{"norm_eps": 1e-06, "positions": "rope", "rope_base": 10000.0, "optimizer": "soap_variant", "lr_mult_qkv": 0.4, "beta1": 0.95, "beta2": 0.99, "warmup_steps": 127, "schedule": "wsd", "decay_shape": "linear"}
Each number is 500 + 40 x the weight over its row's rms, rounded and kept within 0 to 999. Layers, rows and columns count from 0. Numbers have three digits each. The size before them is the row's rms in percent of the matrix's.

# down: layer 3 MLP down (transposed), 1280x320, rms 0.0858, rows 848-1027, columns 96-127
# up: layer 3 MLP up, 1280x320, rms 0.097, rows 849-1028, columns 96-127
down848 103:483503462517541564503529474472549448468474448473492517533486504525478489441516487452521470492536
up849 095:547544521479440590467453548491556531521538443528470509547557467505524466437508505468493461509449
down849 095:551500455484554592479618492574475477480520530468522518479509546470465447510427585547525532485480
up850 110:541469451458515482506515564449496528522488503504542502535472523549532501446519507496449475563496
down850 111:507521512409479526414429539483514570443548551480497544505489486519498569465482512503527467511528
up851 094:481571534545487539515494491470415495524526501546555558571509447542517522514567542499525469523546
down851 086:495505478535457477496468543474432491425476437461481509507513598466577477497552456452468529479517
up852 111:507492502494502390469503521524563531466572493474486503474525489517500541420467517493516474471482
down852 113:508531527444445509486441438533455494509570473518528499518527483547524455532478538498505470473460
up853 100:498428458600559483470507555425556489482516531554591540547481496507508503510518429519463536544468
down853 102:434513441430451516480439486523522539534502491515442553537482499511474483507464522518471492528495
up854 095:489493454512589458507452524410450478510466489419505548487545487564447482492472537527473507498506
down854 100:497507475468513434463484516524548519523454473475492524438489502437473492459551464495481511525581
up855 109:514553506484466508491536504506516548457501496493494571493536525384559468556466472502490400492507
down855 100:471447479457468563500563400466491528525501537499449472498500560491447461557480471552480448465482
up856 112:480469525547481519496535453471504469478519471508597532497484535517540452460515544537446459423497
down856 110:501457475513500450524470498425452474583484429486513488549497440464421546493554525469516564514520
up857 112:538477504457427500395449533525484553483384487458491527527502471504497492485435497480519516485529
down857 081:481506508502382476440462478529488445475453498464508507472487517535501488543469508506522454483474
up858 090:496487468474378455505453521486535560550540518513492577515481437435573506530500519515554460500498
down858 098:468482462522493507427562482504537513487533509510481437491467540461503506549502525510450463496560
up859 084:510487482452587497471529409530547535522539475499460482441465517477522493413510504527509491496468
down859 096:439500464522511500501588532514507520471523503488508467431497513507511549433486498517527508487527
up860 099:516484533486495512504511496473577479459525519644491482534470538511535494426442552440547523461462
down860 104:495387487500465541474476477484467534451538492512479453498539529498533504485428475505512443491495
up861 104:569483493483477464507485520493528517451497523455522516514512431521491475494544518503501535538502
down861 107:516574523482537478533523501463609493525527412549501531493487481526512440478516522531548510466507
up862 094:527551495542497495488497552459534470514556495519496495450582498472482499485494514518459535452470
down862 097:512537437535549434518450499452513506449545475444527526471517485474506525463473485439516514519448
up863 099:563469491447492473473412487467520424449520413526518535510512472449582565499526531486508491480512
down863 088:489532459487563521548436471504481554552544461470510515485460495518476487458571491544505415521519
up864 102:464489518513543472551536475473435491519497524500478440556473553551508461447472535501428481459483
down864 100:478488483464493492495441516452413502520466506524575501531564536505519472495426529585514500487469
up865 108:511429458499439390444523472530510460521536562522516549513483488482500491429501532452552437482438
down865 104:447518535506461513441551483506548473419384448475538509462459406562501497504514536501457547503520
up866 093:544543518535490492482524466516455579451448514530542533528537547488458519445514449572499504482418
down866 107:477462557446496486497483540490510581455531417542512524511583490588471433524534439574574479509503
up867 103:540422474494594428605494515472512540529495467506598546483580565580425479477510503536458470461482
down867 093:436519486512489514487503511507471479494493502455473515471587501436559492522501572517544451458494
up868 100:521490514507503514472463499485492582487489526532545443444512487531531563479567523517466492467451
down868 094:525521436463421520510525479424565487528439489558474483446499511539484443464532516520532561501518
up869 096:549498521482452536457531512553516482450470527607541498470456559407421466495522522476512509482457
down869 099:568501509515490591411467494548521494468444472594538483417513501505465508475486503478523529547448
up870 098:513555467488545438565520493606487470490523458522544459524500463524431487474474436543485536525511
down870 105:458472503530454512524455496495443526513489503465458497539445522512444496472567498515469486473438
up871 106:574560497486537461452525504456457476506527621469482552477530482543540517487605581543536485460414
down871 106:421525550472476510547491534560472515538414518466489451464440526505465470450534456500515489510540
up872 097:525456486388438517550498511447518456457552500505562540525502525519520527492491442457452518533404
down872 110:498479491374535580526505525529484493475442456582424542484582532458552482479463508471580490477500
up873 103:505534570464533523514529523538492482545464509518456499570515509500596467483439479466487428527577
down873 103:475515521498464489567476489542499531589505528382521499484550556545472451529460499545467471507588
up874 107:584477536487521586417539488376479495520461483476465541480468525481541440426468535490526468447511
down874 110:539525428478452479437476511541526449463413440538523517484520498538519508508533453499533508441478
up875 091:475455518519532525459589516546522396540568506465517489492455537522446439499582483452550567434456
down875 090:482489524510459472524473491588485497508486469484461525468511546565521564503523420546476528545500
up876 107:541450518518492453541571520467563491525542516475438517528433447443575549528540598434546543563475
down876 113:534483474513499543481532504491520555555507479513490438475493496477489510450517549457489483473483
up877 083:548429496491510450611466509520520511438503499502517501560427555549486470453516605544475504488471
down877 097:511554448522509499483459437549505474487455515481570500445495448603499495494461489544493547518563
up878 105:558511511448520482542557519489525548521481460512473492477465551525532472517490532542443481560468
down878 106:474465528511477476475547479503489493585487435604501470417514450432535496458469479500516450521490
up879 117:498502521450487487538485513455554513583470422460565470545454473420541539489435486574502502520492
down879 119:506461546546491512526530564591504541489515484484495421479501542465507486508454554509562513391500
up880 086:550520496563495469500495499527514458509463539493525408589469477471562482423536490492483503452491
down880 094:518415468516454453509503513518513488453426475430541498496516508478516470406526496520576483486531
up881 094:471467488509523459533490446518489512578553456443539496497509524475497392467507499541499544443482
down881 103:446526471557512505443523499557489445532439440452557527531555507442543494519479511494482485452514
up882 089:497528550469507475514518490491545582524517460522528589420541444479427454494496448514476527509569
down882 101:484468497510403464454532502492484464566467510469421459464533438423462503492505489504483492576539
up883 108:538514510522486512499471517501539551480477465462449484433615455527480526492527531494508500529502
down883 099:527528551486519565535458524578537508483446519482551457530517459385464506460488541507513537493486
up884 096:471436512406484537503559518411448482421552499506481489506440505547516499459484502549495506529496
down884 096:499535442489458480476506511420486484458561506528447484488524532602498507538543499541462538489489
up885 105:567504505489497489504499493546582540509531482518573516513584578531470522409466500523469520511565
down885 099:536499528490437440488487507548521476514480388487500532495590554474426449470541505535526540420476
up886 104:535483555436481570490528501512493556502520542488527514411480503549533544514496502498471502528480
down886 110:473506410555487570489533483459525516555456484496475504465466505646484518495514500537430491558513
up887 099:510483397479504456538435529485524500553574546486517482442527468536499537532566533490432519434425
down887 088:508489538557419468455494462535406519558538485536485440536533531537487550575482493540552551513511
up888 093:565503495468529590524556493571468513440460541478528464507544501468513527514532493485483539459436
down888 089:484522507526483515514486474549485477539500485484534546459464492516529527471502528474486487480461
up889 102:530499454479479473470517550483516484492528488523449484558501512480501472507479523530525578454456
down889 107:460489523443553470440488570517523445517473434475621512517494424496507588615482610448532561493503
up890 101:525509520442517475517488541465504491516461495496459433535480508496502421435542588582541530524496
down890 098:463454544513528510452576520459500510432484514522469553471528524530518476544563551482466551497507
up891 101:475590489530503537532497481501447535515501559484426476477550492511499487534585492504517475446499
down891 100:479463523501470467468519511491492459539495530572449465530515481473474544489621462506474488503492
up892 100:507560535527562434521433492421523444542534473456533448528518502537538560500574537502457526468458
down892 098:513514499524461531508489502487513481524469519471498457522534472419452521502538441572433550422498
up893 102:475464486457553480542483549453469504511497486499454390526538514532517477509480503468483546506482
down893 098:595510518423447538460577474469469473447498528455523454485489541445471442486440541582505461497479
up894 097:475522532487540509496499504533508546527409523497516550506606515484508495504459473554479410489490
down894 091:476534540519442516517495422493478489500510578503571568509533522491468497460492471459598547576502
up895 101:533513518475454519506520460458477476442488583495508525509527507583486472504503533508453492525488
down895 103:485535512558448553577480542567473475467595491479526452527536516512508445516519518498537523469456
up896 094:459550410454521488515529488523504542570518501484504498500441476534547442542478551451397538498491
down896 101:499534492531537434503516498558541490508500471470528464534495448388503509495466501492427493471572
up897 106:485528426482488464537586479457526521543530431533537477497534504525482477433434471415475528517497
down897 102:438443549471525507479559554590503600525478489501465496495544534482467480516511477526538437544502
up898 106:569455609463523548526465566477559498486453521557536533541405507523497565487516496525485521493585
down898 107:536458496488506537511497403503545471479457485536534540436530484428507493442496497480518473565490
up899 106:533502503475415590531465448485525472542518483539490472482595510507534443482488450496491530452491
down899 105:483444431519513507566555495516550495487503416547498474505467497516495515473477499477521533485504
up900 100:510516422485505471513544513473466531453493491512488527458471449484508532556500466542496497542505
down900 106:527487475516434491430538447544492523406472416504469484485441549514461525570485478490405496517501
up901 106:528540557491526528463463478503496419523489525554503541526442470434476429483540520485476542497517
down901 107:468457569466474439465504479484455517480523501507482578522478537491440418443467518490536503542490
up902 098:501561556501477504545426443504510526510494508560461526470494457535595492517462497477513469431440
down902 101:511450475549470498498504515490503448589517514426511539481458496518480537495533436536443458490479
up903 104:527492547446487525483526502479501551562504545494501454462495475424520445445536540553479542498416
down903 104:497505479533513527477480553524489457442480490495434513500500441473463536540587498547438520514457
up904 106:502537501448446487477542535492476543544431459471545541514499498550492508456470526499535464431477
down904 109:516466484539529519516518508474468560535479533532478507486506489570535558504467454448504524517478
up905 111:533501497491529432524463509525549512492507529455515470538523485488501431481432561512469538473479
down905 115:514475527520528513475413530552508550500486474509440581501569523416487523550508548534510515471483
up906 101:509497508456518513543507501495458508462448504505508415519420492537506431561517450470444594458398
down906 100:435502464442493536478471450472478512439474441469508520483464495554502496507491515440537539567465
up907 088:499490473485552520567510491462499502535479446514525433516410543496520460497504473486526542472501
down907 085:487480458618553571442543453562574480428528403447513511465526552468504528524638520489541495441526
up908 112:566414555465516519489502506492517442489504454498541429514483485507537506537441492532510512526486
down908 113:564480447539472490463530545472451531551443484552454517500512492472543465483497435512470451525470
up909 089:531461509467452511425527475532526551514543414471497531491554447464524492543478491418508531445514
down909 085:489540471472506501488534577534557480461476464520494439443536540493487471501488454496440547487531
up910 103:479552510540580436482498583557519500542486491480505434499480509514486523540470463501496454543540
down910 112:510465486389476470489508536486455513541525556469439496566516531513451444436555471516512495468564
up911 089:503555457477473505572479485467535523485562475549497552375530418494514467445436554551601548542451
down911 096:467533415567530433510530472537543489487489522478489441537505456489485483525518502552447468513453
up912 099:523547521515531569514432491479440453524536487478534541462472542421493484525513510599515469500556
down912 104:542506519533486600529489519465446489410495561524499456511526532489395494434495481514514482486485
up913 100:491512510454488473543463509522519546555485510574517580486475474568511520520580541440506479526482
down913 107:447455468511477502537517462440505480523553472558441519553466498467520454470432498497530491504497
up914 101:585601537478473604496477531515510523451504540476530487427514445491511493512567482538493519503476
down914 093:504483436564496489526515528483487570459471569422551532490562471454470468491555460470469517497529
up915 098:524516528516491450435513514581509500420565419513445495494494517528504468515494511536528500454552
down915 090:551526496508532440470447517487445537485409487504457550493497498499471494498595437510557440515518
up916 107:506521470507480440522585493494515503462508468510537545476386501510530482530460450464470468529530
down916 109:509475622568486545513481456479499481522515469540499494503460534437505485522504523548543487498553
up917 096:540505469548516557538516445452533468472524578498518471491479518564492484518587565534471538523547
down917 095:425439515488513558522507489584533486548410450466552546504479484523556517496457486518543491471443
up918 099:584448534545552499515549473485522558547547461454547454457474466466538453488497474562495534470475
down918 091:456525398468484491473557452477520502527514503479463543477486534526548556516439510561500487413595
up919 090:486463463517520548536498547531424479511504538514531477447424519535460496454471449532488579423425
down919 080:464509541542425479456488481537526488511439499472525492473512505519533515526490512489492481514467
up920 087:524460540457538498488519433465515476471511448468539543501517517452467518486462482500448445480589
down920 089:509439484520492498474517549453454533503442459528502473435513511530521533535591529464472461514520
up921 108:479465537510483492523506479460532451443505493513523544504491466496507437472550431457527472512530
down921 097:555513468498472534551449527595553532433504504486524494508517459448557508471506528472549553552462
up922 097:483499561460559445536543435451517538519493505520473536522555498490443459518522511454476514504409
down922 099:494518553511512483484510483540530500489448472451478429494525471517506454444464474490568471551446
up923 095:504525500560479499463559466470586519423595511484527437488504476518514423529551454505489461427501
down923 105:495510555491513467443499492550431538532447422548499450422551555541498527535411519514492442512547
up924 093:493514483410463477451508516489476510501497594577525587521522484499440558451538532488471538571578
down924 099:525487485455536529543537549536539457538567471493482515420533496498561572561457578513517490459473
up925 110:534487492429535550508574493554500511436536497505498474520476499477441482619475464537481489448572
down925 106:547495506505471464429466513501536515499483429525465458485433516498433493602535422526545504479463
up926 090:525521550498479473510508575511509510443540460563553551494438519531417519527503442596533529557560
down926 079:505561469466487503526461484491506452485510516465454491507506505498465547472476506514552493448463
up927 093:516469504566453486541451525498510556528510504468476485517480520409491495506546522531506468428491
down927 079:491562569510383472433408565508525391511473473514547504484481501516473531572482525472468488508426
up928 100:566494536500448513417487552401479467544511499522537425483463458518556493478485473564541574483505
down928 104:503511534489487472435455518470505569524483526505501526489528544513501456493470484505523503460492
up929 095:544484611459442426523496498531484508492498503449443398448540513534545454500554528492513502505520
down929 085:480508452456473523499434480526546539446488471518533470459512494480532509451513462537516467470504
up930 106:534517486491516603596548543467542462526472517480446584476485559491507485467480542496503479573516
down930 105:507448450491459505515472474513529527465476562502523513482541519456448513504567487466491529615469
up931 101:534433550536494505491532498463488542465492526482484517540514480517497460519471469456558528491510
down931 110:465488502566479549519511482442563522577497442559524472441463447554547544509495503504526449506546
up932 102:477495475516447568478531460477530492490542552518521474477449473474469550449488490523501502554483
down932 096:424466460561509465447536447508481459470494442514460534441520524510549484536529424511466502533536
up933 100:465559495487562521566581555504474443555488502480556578614452453499482540490487461523458551489524
down933 112:531495471463503435498499512389482540483490506465544464490539486522502448498464547510479487525548
up934 098:544515570469457467558528464532556530533498516492472477432528522463507518484516423484521542481431
down934 093:445449500552518430493480476510511494472431479506497545508571513442487549477582415556532495511490
up935 098:475529524479515439480530566525530585542466543488439546477450501437526482505482538499432490527512
down935 101:504546504496518439518619447518497535478446523476448480500479568449484483487490573530558512446527
up936 102:552502500559467484445475495529445493537523497514512492496525505542591528572529505488517561495496
down936 093:412467448493466464498524511568479420560573561494489518499535471473450464479475534487571533521483
up937 050:587466496423496488550474436485500565427482498516491443510573485482529506430441456602521472442473
down937 044:450488509541518577451556507455487449547473448506482437466502504488558520524559563564506485492536
up938 091:484538575475428523517466520501517488457519524480508517514475531508509515527524510510518557447429
down938 085:493564522487590634493474508512480504527480555495470506530489527571447495503463486516552524528472
up939 116:494473518436517481507479548521498519533472521527492537492529411519570489467463497524548483464497
down939 113:488433468493579465442527521538487450468510547482543450479448451489431547577462456528462461461523
up940 105:511485544521456481488397526550499458549525591528485470494532514500540432497503525526538518454503
down940 103:490542483550512432466487461524583516505423548528502501426498557539519479506434513489546534487493
up941 098:501495465526521461507568492496524424467452525527489520471465550466507460400514547511498483509514
down941 100:410501457545516462493517462537519513529496470463470477473490500503560509406506502518452499479548
up942 098:525494567511472506529558497479482494462611480503535488526505449491519468430538568554512476499524
down942 112:507483477533522534446476495443466488488504529534456459548503470525471502487496518529428477501509
up943 105:474525480487523490431534512541512532478482525543528537413500441490501572503484434545553489458576
down943 102:497446537527456566484501478498539524485470500567482541522493437472512577598441524513507545447451
up944 103:480462515531549519519533490583479571457477497458401464446512514494528457519499543512587520477565
down944 109:461466514580548481510463461494527517458479499533485450436529496510433541449517508486516483485473
up945 101:522587509448464574499474521445476527512557529529463538513545529486449418406475498463491492437514
down945 101:456503469464478494529543469507458409496469521454526559577527497533545501505527536469408471487507
up946 087:473479566513468503534470502511496500486512480535459502494463491549536484456481529471517622458478
down946 088:508441511500457548524476537531486492437428419572404526501510542592488473512456533466544475499466
up947 096:539476514437560494541447525537447514489520560498539488585557503511528513488463498547468496429451
down947 099:428564404588464494504506524510462525497438552458542459535558485491492493595465464550471590482458
up948 103:514543544541542511429497526514489463516470509472544553505418427491464479501446528519485513466501
down948 108:502523482524462512478469506417487533517528438498464522486509474518463406514520577489542461542528
up949 106:524481521512546512512480522479533453503475457417561506482553478557531429479474504539394461507490
down949 105:424393503517587477564460445466422513492421511506501457538492588466496498476531485545522493435553
up950 109:560489451430490501424512428484540501501490482437534433442527515496476494517567522501470464477465
down950 110:504526486476476481533490517556560488540475478502550536471515465514412471455475536495549538556485
up951 103:582402480498499466404510476507574458524489495506509621463510544491464463554490482441465502520527
down951 110:533472514493541500478458555572492561434443516560506509437487485488557573509553495496479504466590
up952 103:518468556546434474511453431413514534495497482496457464557501463521512507504541491443507536483496
down952 097:507538393552484447527499485548461498410429445497521557539539451535540473440482447497530502516545
up953 106:516501514526468454483549431512510488519507487496526495496449535526508528537456586504480433500493
down953 106:446495534474464514487448463547508608478463534533496495482495518512524443511511455418472439481500
up954 086:461530525540485512456471492426535504464515560449551498480526477544431534479516492467541475498464
down954 078:476500485509550503449516520546540449535473511520547495502449476540495441498572479531507472443475
up955 096:554535634541501463435484512465509515427466483488504540558572537568488528517515481521484521534432
down955 098:468497455582458397498527532459517501470443438457512485507501471418481535506499482420523482522568
up956 102:528494463467487548482500536477514483565482520569464564484536545528476520458491443591477482524465
down956 107:454400478480553452476516560532481533478497467460507496499570537423518474541526440484520492505449
up957 091:530473462532463480505429461514474543557518508479474374478463536462519521561485506429473544487537
down957 093:533483492461448458503520530538552492462508518512493474427502592504495481437502441489523526516548
up958 104:535476451465527488553510608531452487464509490571545534556453457494491470555520515518426461471554
down958 098:570452512543422472461498510522442486464452505578478460435510436470462462513464503562455501533486
up959 102:516550517503517467474517512499438543446532503437503498482482479497507520504508484524480499458523
down959 103:485508522559553511582568487514516493458551527552423403492563433488489480574481436574490511498422
up960 101:539461546447455463496550461481517500494458522613487494564468548435477448523513566502537547432397
down960 102:465420482463490484494567497522479528381540488476518454482482478454467498525489460524469494517536
up961 104:478509451513486481522547486403478452513474589500541444528485461437514479581500479460517442490414
down961 115:565556495531493484502568527514529569418478467493503511483495475565522447534519491549582513450501
up962 108:553507518571515535468561513516457479524514464582419533469482462491486579535562512467546505432499
down962 107:483622549521460473475511552471432534550448440378531498534464519530551514455519516513563507473498
up963 099:559521496497478506519456550505470515522447548611475525431470461486513463490467568533455496502493
down963 103:508468529481526511502516444431484477545482471515521524467515443593482551544485576485450517484527
up964 102:499540524518524479438498528460552450543405464524574551512484554429471445486572517484445461525458
down964 093:502512489506424443501487539430439498537510519486483543517549446490464508496544475515534513451502
up965 094:514473550490584501487471585453535417437419512547572470509481451480467483471438476433484499534536
down965 093:518480475450484441485511418527443507526487561573402532500465445487597555495486565522427480543480
up966 109:426553493568493542464469526492534447551515513478485513504507506470478581544505512463496450526397
down966 105:460578517524502553486494508420439515517486419579483524496509462500514497502457430464435449504483
up967 095:484497381446471517518502517515585507488417470562513495481524474514485517487504549504512481555539
down967 097:513479461513522505435479554522482545487515505488429492504439434510496567536428458507460508433524
up968 104:515451575507453512400402461488523453479505522474495512468535511488444532541576569530461512445448
down968 085:505443484510467474449505460516475508575521528482470460521529532555464482510497439411515484512538
up969 102:512561417513557429471527499477481456502475509533508496441453547516517466474508464495506495551542
down969 107:471548511501484455465529423525458555509505497440474518473417479477415483495410470534556516512537
up970 105:556503457504508482624589482457506566526532497460431499459502548494488500498423502508450480463477
down970 108:471495519517437522484524533463496564533553493474468506469486558503526517496552436537408596478520
up971 092:479465496477452493498508548406522514479537486510504470523433495513510521533530544482552537491478
down971 088:465507538518445521481552480468497512469446453518571580484399453518504512454491493435488491427497
up972 094:530444516427508477532589405517561490514525479510457507540560506445497536539415478489493436478499
down972 087:470534467494576423506487482596499476451481540495469466561480573492477437467620444490471489543528
up973 099:502557541533549444492474537498448553484454514434514509488536482529580500480493491483476554438465
down973 108:423528532425477487561505492560485423515490533515493442453485509485447494403445466478485476474508
up974 107:468540557487543485490457397465476553471500543436541492556450535489529471491558500530419564506459
down974 112:463497506476522452473483503462557518431402512511404452488483580553479467572562453494408512491489
up975 104:505518511550502457494565533470485463529522479521498504486460479487477468532559562481516564513506
down975 104:433460551485448476445478493511560489546487463565436518506511502499527522414445399455505500494454
up976 106:541540488494529521542457535454549438444474486532495495528487501517531411515422486501523446507545
down976 099:483463462423493560534492497492533510507494530503463542503467436524518523501537493520538478444548
up977 101:475502460472413458447488478526501483493457519505446519482490456444465505507527490479500561478552
down977 109:502475528513466529480488532488582559539464499498441535493486476471478441550498450518511472488548
up978 098:569500457431485479492428462519518476521521421501487542524497459474590502528468453529494480448496
down978 109:541471494511536475546487473572461478461503537487469544466491481549466524583453466491527603514504
up979 090:550542493454488461554532546547472461504485499535523481604499485509522456429518490471541521392505
down979 094:538458545558473503503508528530569523573457530563526472536581555555440533516456517421492474485532
up980 094:479514506556493468498493471514494480474464538546550481497542452457490494443509433569530491447420
down980 108:566470475491408496584432474551437431475460493485450384461566547448482492530525464487532461486537
up981 095:503417484416469556501515459521455488474581552466519504514548514530465414487517585525599450501527
down981 095:486500500519525513471571428439499486547564446464577475549508466458529561535515534445519455467589
up982 084:565477524495464498490414529530546478509466529477573517446537462548539452437539451468548458417479
down982 088:474540471555466437522466488497488532478495514533484486562522509534497466485518567502460545550503
up983 098:531500495459488471463518505540497480537465463535563545495568584482552447550562558509528554544480
down983 104:487541502514458471485478449548497569453494408505467485496567505471554566514384511556408534549479
up984 100:474485503512568422471439494479521446452528536529466477460529414494498413499450514531484582415445
down984 099:493495526506538525410524568573438514441474500470528550546494646501544493495390513515488543556546
up985 104:467525546493515494442515466416507454413523510499471517470503537452493535538524468597520466493447
down985 104:473524593434562530530477511482514531469513532474505438480471390504425488477470540510514497522440
up986 099:544504492415442393498539448509505493455535450473538425439380482508536528514514503480458558512480
down986 097:524505503432516498473492503500415553493489398512519474468526566533501468540538488455466448488493
up987 090:542491506486469492558570539519514490497492574496476509550534518505601405490425418545530602493505
down987 094:452480435462390494509487446493505476507549486440521459541535472534516545522528467454464509534545
up988 101:499554493501515449588466475471501455397496470526518497534515494508531488430553529455525574401449
down988 104:512540536474450540510435467501533449395475443459470533444464541449442485482487482484444462485533
up989 100:524540564468534467522501532567495484425522497466519487528443488561477501518487530580512554550510
down989 086:507479535416537521505484477492424513451528438539478493496534577504534453496469534494541527557555
up990 102:446537480517466485478442508558450420458488553443517447499504488442511505531439555506554443452517
down990 100:493550476527544487552479556545571479502430510533520511470487440411497499523419493424553528401464
up991 108:583479475561496496489480420462584553497476533448560504472541501463498499448468495504495559469499
down991 106:519473533491530508420505478502484458428466456533551492530504543535478476566441533565448530472457
up992 086:561487463474535476494523458494467487504504522426464476569504477427457567388546527586520431458472
down992 085:420492526502532576533455444564506535495465473551516456487487572483516508477456513530502527459536
up993 092:540434517441549479476546497562558499545487525496528531502488481541553432503557431520495519540468
down993 100:476469438410486460465435511574525524471440514463513525504505498505521515526516458535519551555524
up994 103:519490442463486487493479480547522515479537479443480464447511552555559483481485487447553506467398
down994 110:543506505496572528456473504505411545523504565448564507494514528424471491559486493495429526503491
up995 111:591497477475422564661539460538495524551571545527533480474449477435514565439522561552480502475558
down995 101:504556529471488492504485498496512559520488568520402450527517495627445547488490482523595521457460
up996 099:531524500476531504460497500465521474454485520504427512415499436516483482493535475534521532503497
down996 089:567552456539542520543519495517493486547539559482569443474491508605445493520519545452480488480498
up997 118:511480442478497547456532504561517522609498502518520541456514485531484538497489532494427499458468
down997 106:462463474492572521465440468458501493497502527520528489500486460544449515457496481561529498542466
up998 101:543472524503512565498522491456550455453526471502532493583523480509507478475529506508449492507598
down998 108:503525522490462480470486484565478535577505467462489465458517492479464528531552488502468477456483
up999 094:511400505515530561534511486424443433482508481492489453522459475516463437452507446564471456531547
down999 089:518485503470451556484489547497533504486504555504446465546558464548505476452500517578487511484490
up1000 106:550491497510458491585494589526475600463489519547538538484443532478491573528454474516508578523461
down1000 113:413440470491559474512517478527475478517467478564535485465515513477544577462500479441514496500437
up1001 095:537501474525504464538495496420487465521528466485553465493524415547540473512501448493504530511508
down1001 098:469400456556474525497464549527522474500513418507545543474515484365488519449531508526506429473518
up1002 098:445451543438491429511492499480451540477501515501475510466435493451456556494507593502502463465531
down1002 105:437529492545512469514525498511519506438526449504483404484478530423522551462527475598431437549476
up1003 101:500543498462413496478497543454505596502589517585491469567507373456508528487504522573570467515519
down1003 109:580520450487450538478475519444531513556536524480480528440461437528442519483433506502525514524439
up1004 106:542480519565446467506527520557510442468494490481581525439521537477499491525497518454540486528468
down1004 111:534506500469561566428477566416501467478450418467472481496546552531488502493518481476529509466501
up1005 095:498453521485518490485498432437507501545450527455527473478491537482464540475475531593436422496434
down1005 090:456591517561470545530494521480532437537492462433456417423599569517536571531479540581469460553521
up1006 103:484504527546474498499457475489444510461461535465555458540494490558504500561485488434477480591449
down1006 111:516504519509445472448555465526461475473486498519524432442535473472531463430481491501556471579499
up1007 105:470450502481516479621549586502527457427512494544561536534497564445446450569508451545416514478410
down1007 106:457496495553545464434547510548561466524578484518506495491490550487492506491514473533479486544486
up1008 097:621491498551504496496460509483526569503525485489527468496587451502541459493494488457512494547491
down1008 088:454514546548500535531500576553519503502435469497474427534490498456476517514554519498529504442494
up1009 103:522527481487433493513548517450464383520523523477428480462401512487502440493478458549534527511425
down1009 098:533530498517585526460496527504498466458469415455489522480474454480549476504510402553500574509487
up1010 097:473494552504493460449443466501517526505537581528509491469557510525485433503524507514455465493420
down1010 095:453549498586560464486504542549461527446470480493524499561576465459484456541480473518501457533507
up1011 092:543504540531505495535463467476428501450512508517595516452552523499525490536536563590554538461531
down1011 084:409552431495497481556467555539527490563504435461428493506530503472486479521423503508530495485472
up1012 088:503513510453506524482500418501520451540544431443501432518510465549529495487551468511489436518495
down1012 086:572515429498493483502486443481514500510535530510522574547454536464495471498502531484460476486533
up1013 103:556469596513466521566522494492550546509517538509520486541552511503520496527428547451485523543498
down1013 099:424513470502469478508509433475508484494543467525496458444463509547493509474477479546468516482528
up1014 094:504497516516480495533497547521488515464517487465448475478444513488516524486480487515521556536499
down1014 088:490611474500543461514509530501495516515483577572483474476473491550467523409517513516437561524495
up1015 102:563546512481540606443510477512461464499524495499536528491485485514504453496467538538515473588525
down1015 079:449487447484474474517505613433489500460490544533473548536541443482512489515504472471495453469427
up1016 103:423599568526486452556529500460478442496471570588597551440532469501519575484535492539475469421471
down1016 107:495532534552469465566561531523386518561498510450473558511525465523477458475455545505541546474448
up1017 107:463456558495537523494434464498503529530471531504510510493515470441503489511463590599518460480503
down1017 108:520480486524508425460556498476519517520544478608458455601538480462516477565517493437547444609458
up1018 102:547529537461515520419494507439467482474464488459616531494549440491504426522449514542578586519473
down1018 102:510413493510501500428520486535490568434486448481557549518540477401459471556463579532530441482473
up1019 119:478512547471569541461523494484510492564506457494553538510487510509513495419535490477601461479568
down1019 120:521496454449431484463413468484505441497455465457527499469525543500506503501510481455546492455530
up1020 101:567536528477471484483512496511506539525559465512486482477499481475529439418509481464448493525457
down1020 100:565510509466398527481470471500563576519426504522537509552476506411422547542578521542537498507528
up1021 106:507480586476509450523531512483505483460521605526478519495556497493495484491492533462450533547530
down1021 109:538435507568447452532500496510479431529513504503512496546422536499477463438481498439461549583505
up1022 084:487484548453511462509451426513491472505558552540460494497560441543494531471525503475532531512529
down1022 084:511513451555471498490543471496483495461458414494524518427517470483476481365479515526463467526475
up1023 106:493487460431531532471518527580459440531448514568607478557471494467575566522516479502521536522474
down1023 101:419576529489502400495501598543532474462460548437495498542485484506502489478575520461480525509422
up1024 092:508462523487469493503491540526468514529570456495570447546521461466516473585530493494499491495445
down1024 092:463522500479505501455540463479522539549494480518495535462487483523513548495572483555511447501518
up1025 094:534524554455479470555553498517388563465469479482554500492498462474492531492454459452515476507502
down1025 106:553501458474540520579451560499492444521542515561518499583530502486535449418449487539528498521525
up1026 111:512497447462492555509497540415551444501496450546475560517537529506539598549463489532459531492490
down1026 107:506499558513490508445537441488567454446492441456529522547501472505473484555576446465414510543546
up1027 098:483546519484533523465527483502555488499521476474496459497516547518533497542466435527447563476468
down1027 088:478532502527453466519518463453451552513441480500444431488508457521508484464462571487513507476555
up1028 104:499415432487476456496467461505476519529486570499522498474468540540644467476475491504430508564463